{"n_layer": 12, "d_model": 256, "n_head": 3, "n_kv_head": 3, "head_dim": 64, "d_mlp": 1024, "vocab_size": 8192, "activation": "tanh_gelu", "norm": "rmsnorm", "norm_place": "pre", "norm_eps": 1e-05, "positions": "rope", "rope_base": 10000.0, "rope_fraction": 1.0, "qk_norm": false, "attn_scale": 0.125, "bias": "none", "tie_embeddings": false, "parallel_block": false, "init": "trunc", "init_std_qkv": 0.0284, "init_std_o": 0.00669, "init_std_up": 0.0284, "init_std_down": 0.0029, "init_out_by_depth": true, "optimizer": "muon", "lr": 0.00237, "lr_mult_o": 3.0, "beta1": 0.93, "lr_head": 0.00436, "grad_clip": 1.0, "warmup_steps": 200, "schedule": "wsd", "decay_fraction": 1.0, "decay_shape": "linear", "final_lr_fraction": 0.05, "batch_tokens": 32768, "seq_len": 512, "doc_mask": true, "train_tokens": 199200000, "steps": 6080, "dataset": "wikipedia_en"}
Each number is 128 + 32 x the weight over its row's rms, rounded and kept within 0 to 255. Layers, rows and columns count from 0. The size above them is the row's rms in percent of the matrix's.

# layer 6 MLP down (transposed), 1024x256, rms 0.0901, rows 771-797, columns 0-127
size [107  96  86  92  92  96 101 104 102 108 104 106 113 107  79  90 107  91 105  99 107 112 101 104  90  96  91]
[[197 181 122 110 124 148 177 156 110 129  98 150 173 118 100 113 138 197 106 166 124 149  93 120  92  90 141 161 131 136 140 131 179 124 131 130 160 127 130 115  78 147 119 103 129 193  99  71 110 188 113  97 182 126 138  98 127  79 104  97 116  62 191 137 112 143 160  49 111 114 120 134 111 125 187  95 141  68 148 150 137 198 178 137 158  97 190 190 132 150 156 208 110 120 113 104 120  87 124 147 132 119 147  94 177 165  98 130 137 163 161 167 132 112 112 126 164 115 137 100 153 145 117 157 159 123 101 112]
 [121 129 139  86  73 128 116  89 107 120 177 116 135 136 117 187 156 105 168 146 107 201 124 118 111 122 102  93 157 124 166 145 118 138 167 177 150  86 120 132 137 155 118 142  92 163 187 178 156 145 150 169 185 152  89 151 104 105 124 127 128 188 103 167 156 124 167  87 145 153  98 119 117 158 212  86 100 134 159 160 167 155 161 100 102 125  78 128 122 151 135 180 147 119 168 104  81  79 142 115 124 104 193 145  92  87 134 106 112 171 105  98 209 101 111 116 123 144 103 151  96 117 104 136 180 148 128 134]
 [127 119 115 149 137 107 181 145 139 158 157 105 108 171 193 114 137 162 144 238 158  97 130 113 113 125 144 113 101  56 117 138  97 153 129 124 157 164 124 111 115 149 126 125 134 136  78 123 126  64 114 156  94 167 160 113 194 124  81 138  82 102 153 118 121 152 123 170 166 108 190 173 166 108 145 119 160 172  87 124 135 102 126 182  93 166 127 172  79 129  88 107 135 165 106 115 190 139  70 111 153 142 126 109 126  89 121 143  94  43 138 134 100 135  90 108 135 138 146  80 118 147 156 239 139 105  69  61]
 [146 125 149 122 101 111 134 119 146 106 141 111 140 147 143 129 119  97 100 218 135 131 203 140 175 147  97 147  95 154 121 103 152  97 106  78 171 111 132 146 173 201 163 148 140 102 114 103 137 113 147 142 120 109 106 140  78 138 107 130 176 135 103 119 164 105 142 116 157 134 176 116 125 127 163 145 163 165  86 145 124 151  73 131 133 157 149 106 166  96  92 155 199 134 119 120 179 175 107 198 108 138 145 123 150  95 184 102 181 145  82 188 157  98 144 101 149 142 111 121 144 120  81 112 108 177 115 132]
 [ 81 123 141 160 141  65 120 100  80 114 160 131 180  95 148  54 186 147 132 133 173  94  78 191 132 114 118 116 193 139 125 133 135 149 157 170 163 123 113 108 141  96 172 145 127 157 200 125 120  73 129  68 145  68 153 118 101 107 153 119 151 171 110 145  75 148  80 122 139 131 130 104 150 101 135 110  84 116 118 120 146 118 108  49 189 161 125 164  97 125  84  82 146 134 175 103  97 104 105  90 136  99 191 143 139 118  68 166 120  95 149 200 146  84 179 128 166 120 160 139 116 175 181 141 160 165 151 147]
 [ 55 140 139 135  65 157 113 151 137 103  97  98 147 163 127  69 126 134 119 102 130 218 134 103 191 138  83 135 124 151 145  99 120 110 134 161 101 138 176 154  94 153 175 117 114 142 137  88 233 101  87 165 200 103  96 122 139 174 149  82 184 147  94 131 127 175 121 159 174  97 149 121  57 155  81  99  91 109  93 146 128  93 131 148 164 122 167  91 137 144 162 144 129  75 157 148 159 125 159  78 117  77  98 147  99 122  96 141 193 180  77 107 112 179  92 149  66 116 169 128 134 117 123  83 182 101 108  62]
 [132 172 111 145 158 129 149 143 143  54 122 171 123 104 156  73  67 127  97 149 128  70 138 107 135  79  69  83 102 158 123 106 173 169 145 157 130 148  97 121  81 157 150 127  74  91  96 173  82 109 124 134 107 102 100 125  93 159 116 108 153 165 105 189 189 100 109 131 107 174 162 166 121 108  71 112  81 101  85 111 143 134 148 121 217 159 129 133 161 120 125 101 129 107  74 104 122 116 131 143 164  96 172 130 137 139 117 141 180 102 143 125 128  86 156 132  98  65 141 173 103  75 167 105 112 130  76 125]
 [179 157 151 149  73  92  94 147 148 155 150 144 215 166 143 128 111 161  70 134 164 175 124 160 184 139 167  68 119 147  94 134 112 141 112  57 133 156 121 152  92 158 170 103  97  86 136 116 168 151  76 135 149  27 121 104 116 119 155 150 135 130 161  86 166 141 160 108 100 126  85 168  97  91 112 146  93  77 178  87 145 135 139 117 136  32 112 156 118 116 156 121 114 166 121 119 170 103  79 130 168  91 146 168 112 148 104 120 120 149 140 165  93 116 127 158 148 206 125 151  85 118 150 128 154 155  96  66]
 [132 142 168 115 117  97 168 116 104 107 165 165 159 153  91 142 135 158 156  63 126 184  96 144 157 163 155 123 106 133  94 118 176 117 191 118 177 139 129 106 103 139 140 195  76 121 137 150 134 112 124 207 182 139 147 119 130 174 125 139  70 131  85 101 208 111 117  90 133  83 115 100 104  99 165 154 190 146 145 102 104  60 131  91 113  56  85 115 124 122 113 165 145 189  92 116 118 129 140 114 152 116 101 147  82 145  65  99 124 153 122 147 130 116 115 109 160 126 161 112 141 119 195  77 169 146 106  83]
 [150 129  97 120 164 158 128 149 113 150 139 130 107  80 171 129 147 185 123  99 158 135 122  49 168  95 150 108 127 136 149  75 117 132 123  95 157 125 153 138 145 154 139  91 161 101 132 127 137  72 183 118 145 111 118 119 112 136 107 133  69 130 125 123 124 173 124 147 147 120 162 126  91 158 166 134 139 118  73 149 194 123  91 117 192 177 173  95  73  96 168 123 136 105 109 114 125 238 173 129 174 156 157 172 101 150 160 111 187 151  96 175 174 119 118 153 186 159 138 166 131  80  98  86 125  81 130 130]
 [147 116 145 152  99 142 108 115 133 113 106  85 107 108 105 151 116 112 111 139 106 131 148 147 103 142 202  93  42 125 138 102 204 181 116 164 146 110 120 109 125 100 159 166  61  67 153 113 114 136 131  93 102 117  90 147 155 134 129 114 131 173 165  94 102  79 104 142 165 146  87 139  93 121  98 150 122 155 126 139 145 117 114 147  85 136 170 172 177 135 140 210 152 146 118 108 112  90 152 105 120  84 112 238 175 112 158 155 126 144 160 157 188  95 121 166 107 130 135 106 150 171 108 137 147  90 139 163]
 [121 152  89 157 172 146 114 143 126 156 161 113 116 116 152 174 166 108 135 156  76 127 171 119 111 175  91 161 166 154 150  78  94 118 113 165 173 114 120 109 151 126 160 112 131 134 136 105 110  92 146 166 191 164 123 117  71 134 194 121 140 181 166  94 208 150 140 142  81 131 164 114 115 116 147 125 163 152 125 197 125  69 129 123 121 135 110 102  96  72 140 111 134 105 139 104 173 133 142 159 130  50 137 105 140 121 106 143 160 130 147 124 146 151 107 131 120 182  85 155  93 113 167 120 151 117 121 193]
 [ 97 145 129 124 139 163 130 101 171  86 194  98 162 144 137 201 174 138 161 122  31 138 119 101 118 135 106 120 119  99 111 141 153 179 128 119  99  87 173 124 206 136 153 119 124 174 152 202 157 121 179 181 133 157 101 153 139  97 145 155 102 107 150 133  97 116  70 142 118 152 130 183  94 170 193  97 107  99  96 116 147 138  94  73 117 183  84 123 153 139 158 115 160 119 212 143 146 212 159 132 146 125 118 165  99  86 148 102 110  95  69  85  79 138  94  87 137 152 165 136  73 126 116  68 145 129 129 172]
 [124 135 152 125 106 111 111 133 138 109 129 103 150 103 158 177 103  93 128  98 149 177  87 134 188  87 149 118 181 113  79 133 160 127 138 103 137 106 108 171  83 106  59 124 164  89  98 155 160 118 186  91 195  74  61 156 155  94 100 118 107 105 132  88 131 153 158 170  98 123  71 148 100 161  77 124 158 197 130 160 133 144 131 143 144 164 148 142 146 140  82 155  87 138 118 155 137  83 124 107 123 139 170 103  92  95  96  82 117 105 112  88 136 179  83 216 120 128 129 167 131 136 127 174 135  69  97 169]
 [145 157 136 125 165  92 126  90 103 127 175 107 106 109  87 106 124 111 165 160 116 104 118 118  99 128 215 168 129 123 175 117 171 148  98 152 174 102  51 122  81  64 135 151 174 154 143 107 135  53 149  87 148  69 106 139 127 118 141 114 153  63 135 110  65 107  99 147 169  85 128 129 120 195  54 139 107 197 151 104  93 145 180 148 119 134  68 115 161 153 151 109  78  81 118  72 194 114 166 119  95 111 204 151 105 113  92 129  95 102 137 175 188 147 116 111 179  93 148  70 128 142 150 138 153 194 184 151]
 [127 140 139 128 167  48 181 126 159 140 111 179  65 153 126 106 146  92 202 171 111 148 180 110 123  96 134  97 151 131 148 127 100 183 119 190  73 184  98 161 135 104 106 197 142 113 106 100 103 102  91 154 129  74 125 132 103 118 117 164  83 180 114 126 116 143 168  89 173 139 141 149 128 140  81 194 182 104 113 142 119 138 140 153 137 143 100 159  82 116 147  99 151 122 110 102 136 142 128  81  85  86 152 117 174 161 142 130 123 174 138 111 115 114 109 139 156 155 102 119 158 123  95  93 131 110 151 142]
 [150 123 150 128 100 122 110  96 175 105 128 113 140 108  93  85 112 163 198  83 136 104 183 143 107 118 159 145  85  93  70 133 169  98 149 121 116 119  66 127 105 180 126 107 101 176 159 145 169 166 139 189 178 197 109 140  72 114 105 174 177  80 135 218 131 115  53 132  94 100 151 177 136 135 197 119 172  82 150 122 155 154 120 149 154 130 135 155 129 135 144 144 155 144 110 155 146 182 145 179 128 122 114 138 190 176 132 168 141 143 103 122 153 147 167 146 154 142 120 102 135 119 133 160 196 160 136 160]
 [125 126 107 125 140 115  42 119 138 146 130  65 149 152 134 169 146 160 127 230  92 164  97 166  92 158 107  92  77 108  87 144  17 137 166 120 109 104 115 160 145 116 167 132 110 141 112 116 136 115 109 121 159 173 166  91  91 140 157  79 156 126 100 180 122 107  81 145 106 183  39 135 150 106 126 165  60 139 177 117 103  95 105  94 150 159 167 172 142 130 134 149 123 125 206 160  82 167  90  84 136 102 174 119 103 132  94 114 138 148 141 118 150 138 127 187  93 102 139  99 180 127 141 172 168  61 101 157]
 [113 205 127 152 121 101  99  47 189 153 117 154 163 130 175 139  76 113 100 184 194 185 125 156 151 154 144  84  71  63 158 103 124  90 160  81 175 194 165 110 121 157 110 123 169 139 136 136 118 108 127 112 107 157 166  85 122 133 144 105 180  87 116 134 120  95 125  67 133  80 134 138 142 140 135 136 138 173 134 131 135 110 170 110 147 131 169 139  98 111 187 190 164 108 123 146 146 107 148  75 108 115 116 143 146 108 109 175 138 170  88  70 126 143 116  89 116  90 109 112  86 110 122  89 105 147 121  86]
 [128 144 132 133 145 134 114 178 118 172 136 133  90 143 124 111 179 139 118  82 130  88 113  71 116  86 166 168 132 173 126  82 100  97 101  59 152  86 120  48  94 116 118  92 128 153 118  98 117 108 177 118 157 132  99 102 128 133 107 132 147 103 146 130  66 124 110 169 171 117 148 142 127  87 193 124 156 113  98  86 122  99 117 117 104 161  63 103  78 137 173  96  72 128 158 151 145 113 124 113 122 166 125 139  96 174 159 163 179 133 146 132 177 173 129  75 155 181 115  86 113 125 109 183  89 190 131 141]
 [ 93 184 177  87  92 106 139 143 106 168 127 152 106 157 138 150 111 132 152 104 109  95 104 171 118 116 150 105 153 141 153 140  59 113  82  96 155 136 180 141 139 206 101  86 173 138 151  88  63  78 161 216  77 122 100 158 128 102 113 125 104 193 130 168 137  94 149 178  92 118 138 144  49 102 116 123 145  89 113 112 124 104 110 103 100 153 178 106 179 136 151 172 140 153 104 137  80 194 169 153 112 136 101 119 156  75 179 110 151 133 128 115 167 139  95 118 145 104 127 100 100 125 153  88  52 103 133 159]
 [127 114 141 145 144  76 159  95 116  98 116 142  70 132  98 137 114 142 116 110 157 155 117 157  50 104 169 109 132 135 110 165 108 169 142  75 104 120 111 110  90  84 180 156  98  80  89 156 123  92 125  94 145  83  94 144 157 154 123 141 170 135  99 122 111 102 110  62 124 114 180 125  98 175 212 138  66 159 110 133 166  97 153 132 139 197 126 152 128 104 163 143 134 110 153 136 116 117 127 183 114 153 154  99  90 174 146 120 133 135 149 141  81 161 183  79 145 130 149 124 142 106 164 150 102 142 119 114]
 [140 125 187 121 171 123 101  79  56 106 121  99 158 103 141 109 124 161 153 117 143 156 119 156 130  73 173 183  57 144 116 122  72 139 135  96 169 111 158 115 124 156  73  59 143 105 145 102 179 122 146 111  70 113 126 130 119 155 144 167 161 133 169 108 184 121  93 153 175 152 128 168 150 133 122 107 209  46 153  95 170 168 130 157 135 173  84 178 153 159 126  70  78 107 130 131  45 143  80 102 131 115 146 159 103 117 138 148 155 112  82 108 119 164 147  85 114  88 122 145 111  71  85 142 143 128 122  98]
 [114 106 116 155 158 114 126 125 102  85 135 174 104 123 130 111 105  97  84 139  76 149 142 115 142 185 107  95 166  96  83 115 120 150 109 176  68 164 111 114 130  94  92 138 134 119 184 157 129 123  57 168 121 116 128  56  87 167  88 113 134 155 173 114 221 122  92 118 123 131 113 162  84 108 124 112 113 141  98  81 191 107  93 101  77 115 106 192 136 105  88 134 115 171 104 134 142  83 169 118 109 147 148 114 128 140 126 150 137  94 101 128 162  90  89 143  81  90 108 150 115 153 149  74 133  75 124 114]
 [125 167 201 124 134 112 140 109 111  89 117  84  61 102 138 193 155 174  78 167 112  89 124 133 162 117 163 105  96 132 106 116 166 144 145 139  98 151 138  88 155 108 154 132 130 113 106  94 118 166 130 151 125 154 158 135 132 159 151 147 106  42 131 127 166 126 158 127 190 120 107 148 138 168 157 139  75 161 145 217 141 140 159 117 115 118  59 162 140 142 196 117 152 104  87 152 104  92 133 120 150 171 117 159 113  10  95 159 182  71 119  72 128 123 139 184 126 133 165 161 116 133 143 148 123  53 144 128]
 [123  85 134 121 168 150 150 164 124 174 130 153  81 155 148  93 199 116  89 168 183 150 128 132  95 129 138 145 175 135 116 131  91 140 164  97 144  88 128 206  93 166 118 143 101 180 126 171  78 128 118 160 135 188 103 109 105 102 117 160 113 121 193 144  64 176 203  97 127 109 164 126  81  73  66 157 125  89 106  99  79 137 116 131 128 157 167 152 110 107 114 118 121 126 139 135 137 147 100  50 130 128 145 158 138 143 158  50 100 111 131 114  96 143 155 121 152 108 142 143 140 108 141 151 176 157  79 103]
 [129  85 190 170 127 177 120 159 174 144 162 133 196 137 190 220  91 109 137 203 130  63  95 142 166 128 132 138 140 158 146  94  92 178 127 163 119 123 143 141 123 139 135 158 121 141  87 114 135 133  92 133 159 177 113 186 157 145  69 133 115 121 102  85 152 110 128 120 152 139  72 122 123 130  70 169  85 102 133 179 117 178 157 147  97 161 135 134 106 174 147 153 126  95 153 105 106 219 156 121 145 149  85  98 108 138 123 127 198 125 128 155  93 200 112 154  78  67  72 127 153 140 124  97 144  47  95  38]]
# layer 6 MLP up, 1024x256, rms 0.0873, rows 772-798, columns 0-127
size [ 94  87  88  91  85 104 107 105 101 107  94 110 109  86  92 108  94 106 105  99 118 101 101  96  98  83  99]
[[151 149  88 123 167  96 150 139 162 127 136 163 140 155 107  53 130 129 103 171 158 181 126 155 112  72 155 173 162 124 111 150 140 127 129 148 125 185 114  93 152  78 114 152 143 148 192 110 190 153 111 168 130  88  87 164 168  83 183  81 135 139 227 163 157 120 140 162 111  87 135 108 119 126  96  97 138 124 130 103 191 124  96 137 118 140 104 120 120 140 201 139 126 109 130 153 122 129 134 113  75 115 120  99 127  72  81 129  77  96 108  96 178 118 156 155  99 145 152  79 154 130 151 153 177 154 159 144]
 [187 105 107  88  88 185  85 159 103 137  80 159 129 122  95 105 109 139 120 171  82 142  73 121 124 139 135 155 145 103 157 136 114  81 149  90 128 151  72 142 156 162 175 130 120 209 138 180 118 139  99  76 142 129 121 108 132 139 106 165 131 129 122 171 133  95 142 108 123 172 147  77 152 101 120 124 122 127 165  97 115 100 168  88 200 148  96  92 149  71 177 162 143 157 102 135 102 130 186 160  73 128  79 111 155  93  94 118 136 187 156 143  97 115 163 122  82 110 123 156 106 113 132 151 126 112 132 191]
 [133 141  84 158 156  65 154 144 124 187  60 146 190 132 108  93 149 126 140 136 179 193 133  73 123  89 178 132  95 105  69 168 103 103 171 161  94 121 152 108 111 175  93 173 151 149  94 116 161 122 102 113 119 181 138 100  98  93 160 125 132 120 140 134 185 160 113  65  99  61 159 182 146 114 127 125 140 103 109 101 103 108  91 158 192  74  89 115 162 144 144 111 108 185 134 120 114  99 111 151 143 104 109 168 151 177 139 118 148  74 141  89 174 100 128 149 151 105  76 113 195 127 105 136 111 134 192 163]
 [148 111 155 125 184 124 125 149 154 156 116 110 128 130 150 139 166 138 116 149 153 116 141 101  97 111 110 136 149 143  97 140 131 127  43  89  87 122 159 115  88 143  93  77 122 132 132  85 186 117  84 122  94 104 149 146 154 137 135 149  46 183 109 170 163  50  93 177 135 107 114  56 159 110 120 126 165  96  83 110 103 106 205 131 119 136 110  62 147 156 109 159 181 120 147 173 184 163 149 155 154 156 117 141 152 172  82 159 130 150 134 200  80  99  84 142 155 116  91 132  96 142 116 133 137 138 122 209]
 [163 120 109 170 129 130 117 127 162 151 173 106 113 135 116 184 123 115 121  91 102 140  96 135 131 133 152 136 202 124 153 157  98 135 118 157 185 138 139 167 162 116 149 142 167  99 138 154 133 110 139 120  81 120  95 135 122 106 126 131  86 160 191 110 107 118 133 127 142 140  85 149 141 115 109 186 148 135 168 129 144 116  82 137 184 118 112 112 145 172  99 151 103 151 166 159 116 213 183 147 131 189 151  66 157 146 110 101 128 153 156 216  68 202 165 167 180 179 127 124  74  57 157  94 128 135 151 132]
 [157 148 153 113 119 116 143 141 137 134 118 106 116  98 145  78 155 126 169 100 139  85 130 120 121  95  80 113 126 167  55 129  48 166 106  81  93 147 178  64 137 154 137 131 173 131 168  99 144 162 149 153 148 100 147  92  98 133  93 142 144 106 172 176 180 127 162 193 105 113 147 137  99  60 128 164  98 100 141 161 124  58 119 140 141 140  98  77 110 149 161 114 157  88 151 137 100 139  92 101 101 168 151 125  87 133 114 120 133 134 123 154 185 122 159  90 122 114  58 152 150  85 146 167 133 147 110 124]
 [155 153 169 130 135 184 174 109 134 105 166 146 155 140 112 124 112 142 137 203 145 223 154  99 117  84  37  98 154 140 110 127 105  61 141 174 141 181 120 154 120 145 117 101  81 140  68  90 135 105 100 100 115 102 136 145 116 172 138 181 163 113 131 105 155 135 166 148  63 149  57 155  88  95 131  93  84 154 205 151 207 100 161 183 128 126 151 108  68 214 126  84 112 175  94 108 148 107 192 149 151 132 121  97 197 172 125 162 117 130 141 168 127  98  85 111 159 131 126 127 167 119 129 146 159 108  75 181]
 [109 129 108 135 169 175 160  68 201 129 156 146  78  96 137 157 128 153 163  75 127 104 158 134  82 163 176 177 157 114 131 154  98 119 173 173 176 109  88  60  98 111 179  97 205 153  96 202 138 106  79 113 178 119 120 111 140 151 104 161 157 178 122 143 105 115 119  99 113 124 130 133 127 171 226 135 172  98 107 175 155 155 158 192 166 188  89 132 116 124 149 152 129  98 135 152 166 100 181 157  85 103 154  99 148 169 108 177 137 165 156 171 150 174 120 119 101 148 114 135 113  73 120 170 165 132 128 148]
 [ 54  97 116 137 157 127 175 106 104 115 107 136 172  88 152 133 142 133 147 180 175  90 118 104 106 105 138 106 108  97 145 144 159 122 124 130 121 175 102 103 113 158  91 115  98 156  96 100  65 158 111 164 131 115 147 112 150 114  81 114 106  77 122 162  60 148 112  95 144 115 127 151  87 137  97 116 104  98 135 140 128 147 141 148 120 146 178  82 159 209 129 136  55 177 126  92 137 141 137 116 169 147 130 127 142 128 124 170 142 120 154 141  96 150 111 137  71 104 149 103 113 128  92 182 104  82 147 124]
 [ 96 154  68 180 148  69 100 147 147 117 114 151 117  94 127  69 132 149 166  88 128  86 151 103 143 141 163 126 123 149 127 160 109 129  97 100  77 114 154 156 153 146 100 159 126 106 103  90 218 138 132 113 108 118 101 112 163 143 128  58 113 114 135 128 127 119 123 144 139 132 144 102  99  99 189 168 128  86  81 135 185 187 150 130 125 102 143 118 140 127 126 109 175 128 183 149 102 145 110 121  84 250 176 202 146 135 134 107 169 127 149 125 143  85  83 123 141 156 126 114 157 116 124 178 107 142 131 118]
 [111 147 102 120 117 142  83 173 125 138 123  96 105 150 111 127 231  34  69 162 145 128 129 123  84 149 137 123 166 125 134 135  89 116  72 141 117 156 164  95 127 162 144  99 128 131 149 126 115 163 115 113 125  68 103 141 197 157  67 126 129 171  88 105 121 163 131 106 123 179 109  90  99 129  87 150 139 140 149 116 139  73 169 144 217 104 134 107 120 111 154 117 121 139 176  86 169 163 137 149 167 166  94  75 152  92 110 137 108 153 180 119 100 110 170 119 114 155  80 128  80 115 175  53 129 123 131 195]
 [ 89 152 108 167 134 150 128  78 137  89 166 158 126  85  85 162 198 192 195 155 172 164 189 181 109 137 126 136 173 132 132 150 141 142 152 140 195  92  62 102 166  82 168 103  69 112 119 129 108 148  77 114  80 103 137 126 163 144 151  73 134 160 116 168 178 153  95  64 116  95 133 119 115 165 153 102 130  78 155 135 127 169 146 126  96 106 144 152 154 138 132 130  78  92 117 129 160 104 166 116  84 146 164 123 187 147 111 103 111 185 163 180 142 129 110 169  85 175  96 109 141 118 166 160 141  77 246  94]
 [151  83 102 136 142 151 169 184 171 172  96 173 120 128 145 112 119 158  90 126  85  93 110  99 135 160 160 147  97 103 171 136 132 155 185 125 162 141 117 151 117 149 119  90 175 194  54 104 132 120 120 126 163 114 133 109 159 175  98 194 141 155 101 196 137 142 142 148 138 153 148 163 122 158 159 134 173  92 139 109  85 140 103 103 130 192 119 149 113  91 121 136 158 133 133  98 113 110  91 139 141  53 153 144 124  88  86 137 135 114 103  80 167 102 149 138  88 149 118 153 126  64 112 131 125 134 103 131]
 [111 146  64 147 111  91 170  96  83 125 112 137 173 151  81 105  92  95 104 192 123 156 147 121 156 131 152 123  90 107 100 133 136 123 124 115 153 104 131 103 162 103  83  79 153 170 111  74 201 138 156 170  80 120 132 113 180 155 125 154  81 123  88 142 115 134 148  86 124  57  90  73 124 127 100  81 238 168 155  62  97 112 144  71 161 184 160 168 137 172 116 132 129 115 129  93  83 144 147 128 109 180 134 161 129 150 138 132 147 145 137 136  91  55  90  84 135 129 148 137  64 129 149 170 159 107 116  80]
 [126  93  82 118  78 145  72 121 144  96 145 200 161 132 119 163 118 166 109  95 176 154 156 168 128 104 139 140 129 127 121 142 107 191 100  76  82 168 172 122  93 112 104 115 167 113 113  88 181  98 182 142 158 154 137 176 153 152 177  67 164 131 144 180 139  96 123 217 154 178  83  91 121 101 114  83 130 160 139 107 171 117 120 142  56 132 158 115 140 100  97 138 142  64 147 191 137 110 145 102  66 153  99 128  99 148 132 121 114 121 173 185 155 142 121 211 154  85 117 169 206 146 185  92 179  84  69 148]
 [169 110  98 190 152 112  90 109  76 138 107 150 116 120 143 151 116 139 142 140 148 129 143 150  74 181  69 114  72 131 134  93  56 134 132 132  50 108  61 101 114 149 101  95 138 115 101 150 163 175 136 131  89 128  94 109  89 112 166 124 131 173 121 212 157  92 133 154  98 126 141 158 118  98 132 142 122 100 177 102 138 110 101 100 132 178 179 193  54 102 128 143 125 128 123 137  95 110 117 192 126 196 167 155  58  91 124 143  95 132 119 117  73 148  74 135 159 102 133 139 132 116  98 104 130  96 129  72]
 [199 172 155  90  89  75 112 134 107  78  78 123 121  94  74 122  93 123 148 140 138 131 144 128  88 111 140 120 110 121 124  77 122  85  98 160 129 133 117 109 111 196 121 143 122 154  95  87 134 149 101 105 168  99 171 139 176 142 168  89 156  98 104 120 167 104 107 162  89 124 134 149 129  66  98  87 123 144  76 144  86 135 177 119 129 148 127  67 115 123 188 117 140 129 129 119 107 111  92 119  87  24 137  76 148 141 112 128  96  87 117 169 151 143  69  56  83 144 119 165 151 107 147 185 120 138 196 196]
 [106  61 142  73  87 148 149 128  93 164 110 135 164 109 131 128 130 151 110 115 110 126 134  90 143 147 116 125 167 127 103 126 166  86 140 108 140 101 142  91 142  86 171 152 168 130 166 122 142 140 161 120 120  99 155 121 104  95 102 124  21  81 158  86  82  97 131 108 106 124 167  71 106 123 137 134 146 125 105 140  91 134 118 152 130 106 137  76 117 133 152 127  89 118 166 210 122  83 175  87 156 120 134 125 129 111 114 109 117  94 152 125 120 224 127 134 150 117 106 106 165 114  70 153 190 137 147  69]
 [ 91 141 114 151 127 151 160 115 139 101 107  95 101  80  90  74 131 143 100 106 142  64 108  80 166 128 130 164  71 129 127  98 148 133 145 156 140 129 128  92 199  88  89 138 137 125 142 127 160  99 121  95 143 178 141 141 176 204 155 125 134 157  57 104 155  66 141 143 139 110 109  73 101 146 155 138 142 199 118  74  89 124 123 134 146 150  80 100 136 155 129 140 161 178 116  70  75 141 156 155 118 162 150  96 145 146 130 158  89 145 129 109  77 147 125 142 133 141 134 194 123  65 175 169 137 165 121 155]
 [ 83 177 120 168 113 151 140 141 114 148 141 110  28 136  84  98 103 142 101  87  86 202 166 113 133 161 185 167 110  68 133 155  66 149 132 144 125 120 127  54 116 174  87 125 125 163 135 127  94 124 131 181 101  71 157 129 184 147 115 155 164 164 124 125 119 123 151 122 118 113  90 141 115 138 171  86 140 186 137 141 161 101 151 167 105 137 101 189 161  97 130 159 135 151  89 191  78 138 157 143 162 109 115 156  80 191  78  93  94 128 146 135 113 151 129  94 111  87 106 133 139  83 102 128 109 146 186  86]
 [129 124 142  90 124 146 162 144 149 130 110 120 136 113 138 185 119 114 150 107 140 171 151 156 161 157  91 140 144  81 190 151  94 118 135 162 130  99 191 148 140 109  91 102 125 145 143 128 143 185 111 184  98  98 145 120  82 142 148 134  86 168  97 107 173 185 194 112 145 134 122 144 122 110 112 198  97  60 166 153 167 163 153 117 122 129 156 103  99 136 112 117 100 125 160 178 157  53 105  61 145 144  95 167 147  98  66 120 128 135 144  89 175 152 164 133  65  67 111 209 167  65 102 123 188 142 113 193]
 [104  57 124 148 142 150 165 129 102 160 109 173  82 106 150 132  98 167 144 108 136 168 147 170 134 182 122 140 148 121 125 137 147 126 112  50 109 169 120 132 194 151 141  77 128 150 129 181 121 145 104 120 129 182 145 161 178  87 120 126 154 125 128 153 160 118 205 158 150 173 143 131 104 144 143  87 130  83 128 130 108  86 150 102 133 122  81 127  96 108 117 116 167 186 124  56 156 122 166 115  70 154 147 137  87 126  91 110 164 127  93 146 114 109 178 129 171 170 123 181 137 118 131 103 107 184 108 104]
 [ 95 155 166 126 155 145 106 116 110  93 115 159 117  91  76  97 173 159  95 149  94 116 103 108 105 229 110 158 219 135 146 160 122 146 159 159 154 129 105 164 156 122 113 124 167  90 143 126 167 103  84  49 162 112 149  95  71 134 155  93 135 116 130 153 155 160 153  98 136 157 134 110 114 113 154 134 111 151 163 144 120 131 104  85  84 133 111  87 136 148 131 135  90 102 142 122 147 112 144 163 125 128 165 143 110 162 142 162  84 110 101 172 158 111 134  81 108 129 118 180 120  97 134 145  84 104 193 100]
 [127 122 155 164 154 145 105 134  84 138 142  87  82 122  93 172 135 123 140  93 173 116 160 121 163 110  84 149 129 139 140 125 135  79  79 164 136 151 121  94 123 162  96 107  90 103 141 134 159 106 128 138 102 149 132  47  95 154  98 136 167 114 180 177 165 129 178 170 148 132 112 114  74 112 171  89 153 117 104 156 132  67 153 173  87  83 140 142 109 128 123 133 147 130 117 137 130  90 125 109  89 173 119 151 141 132 147 117  87 209 172 108 181 100 154 159 147 128  66 222 133 162 178 147  91 168 118 146]
 [126 139  94 127 121 124 159 123  96 151 152 109 136 158 120 147  65  97 123  95 130 139 105 135 167 116  79 100  57  99 137 105 121 142  87 153 171 194 137 169 176 167 166 111  86  97 122 135 146 140 105 102  59  99 108 128 149  97 101 178  70 107 108 121 126  42 133 115 171 136  95  96 101 103 151 168  75 143 142 127  91 129 132  99 160 132 134 122  94 101 121 161 113 186 141 144 188  83  88 124 144  80 102 120 176 110 119 152  63 129 110  51 182 108 113 114 110 171 143 116 211 121 100 175  85 109 106 159]
 [113 158  98  77 115 108 130  79 137 162 174  79 108 181 154 125  77 108 107 105 147 148 146 128 134 158 178 144 190 125 178 149 152 141 117 101 207 118 133 106 161 160 115  79 188 100 142  83 142 101 107 181 117 112 131  77 126 176 141 151 139 164  88 122 118 167 112 106 126  89 149 122  79  86 146  96 119 185 168 119 103  74 117 120 147  86  98 106 173 105 114 132 138 154 124 137 152 120 189  79 179 112 140 147 209 126  82 120 165 144 111 157 106 158 115 152 137 123 147 146  83 129 118 104 182  84  98 112]
 [108 155 152 165 181 122 125 109 174 109 129 119 101 155 131 174 126 138 136  85 107 156 123  87  85 102 159 112 174 170 111 139 111 134 133 112 169 104 114  50 106  71 138  99 167 108 132 114 122 127  96 129 137  99 154 104 108 155 119 157 161 115 122 144 119 135 131 183 159 104 162 150  82 111  80 154  97 106 118 140 138 109 117 126  57 104 131 157  93 112 106 173 159  68 148 145 167 126 107  93 172 154 119 174 147 116 159  71 123  51 132 107 127 172 110 130 153 108 120  74 169 150 131 174 139 162  88 135]]